{
  "num_key_value_heads": 2,
  "init_std_up": 0.017,
  "beta1": 0.9
}
Each number is 128 + 32 x the weight over its row's rms, rounded and kept within 0 to 255. Layers, rows and columns count from 0. The size above them is the row's rms in percent of the matrix's.

# layer 7 attention key, 128x128, rms 0.0558, rows 25-37, columns 0-127
size [112 122  81  86 118 119  86  84  62 213  95 107  93]
[[141  93 130  93 125 118 143  54 162 148 121 136 187  88 159 131  86 156 114  88 145 156 108 143 138  94 103  92 118 129 107  84 141 102 102 131 102 136 117 154 171  23 172 150  68 174 193 102 137 116 102 107 135 139 146 141 135 150 124 131  86 109 149  82 118  85 134 141 135 185  85 105 143 160 114 146 153 141 146  98 193 176  84 121 130 116  95 145 175 173 109 134 161 141  74 151 160 178 108 127 100 111 129 139 113 124  96 183 156 163 148 127 138 108 133 108 155 100 184 220 166  91 143  84 139  90 125  65]
 [141 152 130 120 147 151  97 125  82 124 194 118 109 196 129  92 174 118 155 178 160 134 149 118 108 167 152 148 133 113 139 102 124  87 165  89 135 100 126 147 120 232 109 146 193  84  85 128 125 168 198 146  75  80 143  86 115  82  63 126 155 148  81 180 146 129 147 114 138  83 138 149 114 155 127  77 113 156 119 135 100  86 140 132 118 128 123  89  75  62 175 112  89 117 155  98  99  81 168  79 152 160 100 139 131 160 120  93  95 123  62 145 122 151 111 126 119  85  93  90  80 121 125 128 136 137 151 161]
 [111 159 141 200 104 147 121 195  78 127 136 131  70 171  78 118 183  85 158 164  91  81 115 126 146 146 107 151 140 132 121 116 135 153 135 152 105 117 132 117  84 178 124  61 108  80  68 132 119  88 160 152 160 154 109 110 158 146 163 126 162 175 162 117  93 179 113 112  84  94  76 173 114  77 121 119 108 132 142 158  69  94 175 138  80 108 132 111 154  96 172 139 108 134 140 140 115  78 130 140 151 128 169 124 122 119 142 101 108 102  93 121  99 145 128 109 116 139 143  45 102 189 165 201 113 160  75 177]
 [124 129 133 119 129 153 105 196 103 100 167 119  73 181 100 114 161  99 154 159  85  94 155 139 110 145 118 155 154 140 113 127 122 102 133 137 148 125 126 121  74 243 115  98 162  87  80 127 111 132 205 169 125 134 124  99 141 132 127 114 190 159 109 161 101 184 117 127  92  98 152 167 116 112 146 141 100 150 136 130  27 108 156 135 105 121 130 117  93  79 192 116 101 128 140 141 106  91 126 107 159 140 142 136 129 128 148  82  92  82 119 140 103 163 113 150 117 149  97  50  89 193 129 174 137 186 140 188]
 [154 102 132 141 111 101 150  68 147 136  76 140 181 103 139 136  65 154 137 107 147 123  96 149 136 114 148  87  99 134  87  89 155 108 133 133  89 140 104 118 163  15 184 121  41 173 180 119 138 103  99 102 183 154 133 137 139 154 139 107 123 141 169  58 105 126 110 140 120 182 100 127 156 105 113 162 159 139 151 101 190 147  77 114 115 113  77 147 179 178 100 142 143 149  89 174 185 143 109 120 126 111 142 146 126  96 113 177 172 162 153 130 149 133 124 120 161  99 196 175 175 124 159 123 126 107  92 129]
 [126 127 150 103 123 171 114 119 108 155 163  45 184 160 148 116 168 153  98 146 123 141 105 160 198 110 144 128 153 155 183  67 113 116 131 135 121 119  67 167 193 142 137  95 120 146 174 138 122 179 163 156  86 102 116 109 168 120 195 163 133 132 196  76 146  50  97 122  90 137 103 128  84 161 127 156 147 103 158 129 134 173 109  85 153 124 154 106 135 182 172 144 156 132 152 145 100 106 158 151 117 164 161 134 127 106 149  82 204 133 154 112 117 135 150 143 139 182 128 130  94 124 141 124  69 172 111  60]
 [166 161 115  75 141 144  98 158 147 135 146  79 114  83 162 144 133 123 126  94 101 212 132 110 130  76  79 154  89 112 154 103 151 151 134 157 123  84 179 136 116 119 138 108 132 154 122 141 171 108 161 112 118 114 104 167 146 134 156 115 146 105  93 175 139 167 118  81 126 129 167 104 152 169 159 174 116 145 122 119  63 137 157  63 151 137  83 149  92 170 125 107 159  38  70 123 142 184 107 106 110 145 143 168 141 105 119  92 120 136 144 129 139 159 143  84 132  55  99  59 118  74 190  74 199 126 129 130]
 [ 84  75 101 100 136 125 133  66 160 154 136 155 158  85 153 111 103 161 117 113 108 174 146 155 142  86 123 130  85 129 135 190 111  75 141 167  67 122 124 160 166  86 158 176  92 195 170 130 120 129 138 124 111 120 111 176 124 134 117 125 167 172 152  96 151 148 139 160 140 141 109 121 119 140 114 137 136 108 158  85 186 160 106 106 177 126 132 145  96 177 116 116 156 118  43 130 185 195 123  66 107 107  67 137 109 126 108 160 168 150 130 128 155 159 131  75 148  63 147 162 131  54 161  66 165 110 121 144]
 [127 151 162 157 136  95 108  97 156 140  67 145 167  81 134 102 134 166 143 104 206 162  90  85 172 102 117 131 128 102 147 141 107 141 148 128 150 128 152 162 125  98 109 205  98 136 128 147 158 123  70  91  87 111 123 141  76  74  91 130  84 112 104 148 179 130 163 148 168 122 147 122 120 177  88 121  69 130 135 135 173 124 103 136 168 131 142 100 118 145 121 119 129 124 115 102 149 137 125  89 125 116 108 147 117 181  37 104 161 117 100  96 131  93 100  56  69  41 113 174 124 119 135  59  91  61 139 128]
 [121 115 127 166 111  67 133 111 151 142  34 179 153  42 136 142  76 173 138  95 139  97  70 124 145 103 116 117 107 123 132 155 156 155 101 141 109 169 144 113 119  27 161 134  75 166 160 122 158 128  45  93 196 155 138 139 136 181 146 128 120 116 180  75 110 149  88 136 128 158 102 110 149  85 104 151 146 147 140 141 192 150 107 121 116 117 130 177 195 172 110 130 136 151  99 156 188 137 103 128 101 105 160 130 143 114 109 148 153 144 165 126 120 117 120 107 133 103 194 174 171 128 133 139 123 106 101 138]
 [121 143 152  97 132 144 120  72 116 143 121 109 165 144 180 112 102 168 123 101 177 189 140 140 149 130 165  93 145 108 176 119 107  94 136  92 157 131 110 157 202  91 136 155 156 197 159 138 139 188  95 110  70  79 146 157 106  78 129 146  83  87 110 141 164  44 156 125 166 158 160 103 122 200 148 118 119 143 100 148 152 138  77  78 168 140 149 117 121 184 123 162 130 105 146 114 151 122 114  78 121 155  95  87 132 144  98 121 158 147 155 108 133 115 149 142 163 109 110 187 124  87  97  81 131 109 182  40]
 [144 144 115  85 146 141 121  79  99  93 219 121 131 176 152 125 161 132 130 156 131 166 169 138  82 158 135 132 154 104 147 135 129  94  86 124 196 146 132 155 101 194  96 193 195 117  86  94 100 202 152 135  90  73 134 140  84 102 114 128 162 109  89 195 130 129 184 136 151 104 168  98 115 164 149  98  75 144  90 114  48 168 135 135 115 122 162  98  63  93 123 131 149 118 147  81 106 140 122 100 148 148 125 111  86 147 121 117  76 116 109 122 129 141 127 170 154 140  55 116 100 147 101 127 137 137 176 133]
 [ 82 122 116 127 104 108 138 173 118 111 130 159 130 125  54  87 146 103 134 133 102 117 100 163 175 139  74 147 128 131 133 149  94 124 125 193 106 143 106 170  90 156 132 118  74 122 127  96  82  93 154 183 127 149 106 130 111 185 123 153 121 179 148 120 115 234  97  91  80  78  67 167 126  89  88 114  95 136 171 123 110 132 149 134 111 125 122 143 165  89 155  90 152 165 100 141 111 124 120 163 122 110 142 182  97 162 137 123 128 104  62 119 106 147 111  55  85 163 195 119 130 174 169 161 135 172  95 186]]
# layer 7 attention query, 128x128, rms 0.056, rows 26-37, columns 0-127
size [102  98 116 112  81  85 101  79 149 112  73  79]
[[147 159 175 218  76 148 121 170  98 134 144 110 137 147 119 119 133 125 129 125 141 141 155 129 151 137 208 185 140  85 142 107  98 134  96 142 144  60 103 179 142 222 111 161 165 134 112 126  89 119 151  98 122  96 105 135 132  76 153 146  99  98 116 119 137  85 154  59 133  95 174 122 112 184  84 133 117 123  96 159  41 110 155 151 153 116 151 115 121 139 137 142 157 109 157  94 104 154 181 114 124 146 112  75 105 136 135 110 129  71 150  91 191 154 132  78 138 154 111 142 141 156 183  85 140  71 119  88]
 [102 139 174 174  99 178 111 179  75 122  91 152  96 138 116 120 187  83 154 123 129 101 132 107 150 146 138 194 131 114 135 144  78 104 151 154 150  61 150 154 132 226  92 102 184 118  71 126  69 108 146 154 121 111 154 129 136  84 125 123 128 109  87 171 114 114 138  80 112 102 171 131 110 148 133 114  91 153  73 171  57 109 173 127 104 114 157 133 138  99 145 161 140 138 157  89  78 115  95 135 180 120  94 127 101 155 109  88  96  88 141 102 163 108 121 119 155 133  80  99  84 184  80 102 120  95  87 168]
 [127 151 178 209 107 157 134 157  75 133 141 119  67 164 130 145 185  73 156 143 137 122 154  99 119 142 156 187 139 120 131 129  90  87 114 137 120  66 110 155  88 225  93 124 168 108  82 109  60 122 163 150 107 111 144 121 123  95 106 103 132  91  98 173 123 104 140  78 113 102 162 157 104 166 149 115  95 157  82 155  18 142 152 134 134 121 137 102 110 112 119 158 124 131 157  65  76 103 138 152 167 139 105  90 137 144 132 112  70  87 102  97 155 122 125 106 131 128 101 108  88 152  84 107 137 102  98 162]
 [119  90  91  37 177  92 141  48 174  82 133 155 124 111  97 126  95 178 114 152 104 103 100 147  97 110  90 114 120 141 116 136 139 121 101 101 122 179 183 125  96  26 153 130  72 144 161 110 151 164  95 149 177 167 131 135 111 198 103 124 121 190 168  93 137 155 139 191 116 155 104 127 137  93 166 156 158  85 156  77 198 141 121 122 154 123 112 159 132 135 132 108 161 163  70 182 166 138 113 113 109 148 126 147 128 130 111 143 151 163 157 161 126 157 136 125 118 111 141 193 147 122 151 161 130 167 144 122]
 [132 103 112  40  46 218 111 110 132 160  92 163 116 122 122  98 134 150 122 152 109 119 110 117 116  96 138 124 102 105 142 141 106 134 156 108 174 161 102  79  90 104 160  95 125 150 133 134 112 202  82 144 119 161 155 147  98 121 113 108 199 130 180 101 126 144 149 144  74 124 127  89  96 153  99 163 175 157 127  35 159 134 160 107 110 143  87 187 104 140 137 155 201 158 115 119  91  95 119 136 134 127 128 130  88 133 188 140 108 143 144 127  79 104  91 179 176 127 145 164  92 144  94 150 101 186 147 117]
 [147 128 140 180 140 118 127 212 128  98 127 139 109  84  69 127 151  81 122  86 132  86  72  82 157 117 130 124 170 158 166 100 157 147  94  96 104 160 136  79 128 121  74 153 159  85 136 119 115  78  96  36 123 174  59 151 140 108 181 145 138 112  58 187  99 107 160 160 121 127 118 131 162 118  87 113 119 137  99 121 125 164  75 151  64 134 107 117 128  77 102  94  80 131 162 163 134 209 126 136 158 135 175 117 112 140 106  90 131 119 100 142 146 106 106 128  74 126 111 114  94 178 136 134  94 120 163 127]
 [184  60  92  84 158  94 149  75 167 105 163 136 177 135 109 122  90 205  77 143 159 129 108 133 116  95 180  97  90  96 122 124 148 127 108 115 149 170 118 103 104  82 165 181  77 122 175 116 170 127 100  93 165  98 110 155  86 144 106 100 127 132 166  46 119 105 180 177 116 137 105 117 160 145 140 170 149  86 130  80 158 107  80 110 168 127  64 147  94 155 123 126 132 141 100 191 175 153 181 125 124 144 132 111  96 107 153 144 137 132 177 113 144 167 133 146 150 117 150 190 143  95 136 130 129 160 168  87]
 [126 122 148 106 115 157 106 110 166 115 109 134 181  91 100 148  73 147  98 113  99 138 110 158 171  82 157 116  73 100 178 159 160 140  97 132 118 158 141  90 174  80 156 137 124 166 189 135 142 112  93  65 159  94  75 163 164 131 207 138 136 152 134 115 107 131 155 130 100 100 120  95 127 110  63 137 186  85 161  62 210 126 101 166 134 159 130 151 109 180 155 146 141  97 128 194 164 198 145  86 118 116 171 141 104 103 109 119 167 138 145 123 160 133 142 114 145 129 120 134 147 113 193 126 128 108 157  56]
 [107  64  64  33 203  92 175  80 184 135 140 144 160 118 127 114 101 165 110 128 126 116 108 152 107 123  83  96 116 162 107 134 155 128 164 114 114 159 165 127 100  19 145 100  85 121 166 141 166 123 103 173 170 142 125 131 146 197 113 134 125 174 166  86 121 152 109 185 164 160 118 150 159 101 169 126 159 123 155  93 206 121 110 117 150 122 123 154 157 124 110  93 132 148  72 192 179 155 143 139  91 113 140 185 113 112 138 141 150 178 137 171 133 135 143 142 127 117 141 157 143 108 132 161 118 142 128 142]
 [150  91  70  79 139  74 140  88 178 168  90 159 154  75 150 126 100 148 109 126 129 113  85 125 118 117 120  87 115 126 116 139 179 162 137 111 113 200 161  95  93  29 163 133  72 137 166 118 158 154  97  78 175 167 130 130 138 178 125 124 150 161 169 109 117 155  97 157 132 150 111 108 136  87 134 144 149 119 165  65 215 179  97 122 142 145 111 167 149 124 104 107 131 152  76 201 162 148 119 158  92 128 172 140 151 103 162 127 158 177 136 160 103 131 126 150 128  96 174 174 161 109 154 154 129 163 132 134]
 [170 131 128 208  77 115 134 144 153 165 125 153 114 135 188 159 146  87 122 182 108 163 166  95 100 127 139 171 150 140  92 128 146 136 137 105  89 122 114 127  87 178  91 132 130  74 103 116  76 104 155 147  68  81 138  82 138 151 109  79 143 120 107 180 110 146 132 104 134 131 142 172 107  83 184 150  85 152 106 158  59 132 122 159 109 157 136  95 106 110 143 117  67 138 192 156  93  68 129 164 140 152 104 102 194 132 106 144  49  92 124 148 112 128  78 144 109 123  89  49 125 163 108 156 119 101 134 120]
 [113 166 163 138 101 190 108 160 110 139 134  91 194 117 124 157  93 135 128  81  91 145 177  92 156 113 160 160 110  66 127 155  91 130 127 133 160 106 125 160 182 205 127 134 165 139 123 173 153 106 111 130 123  43 118 156  78  54 159 111 142  81 122 123 112 124 167 126 114 106 187 127 147 151  95 159 119 169  64 181 123  83 135 113 103 153 146 142 133 148 123 124 127  44 112 106 127 141 186 101 147 117 132 122  91 126 139  77  61  91 140  90 148 154 161 128 147 124  94  77 109  84 137  63 118  88 126 126]]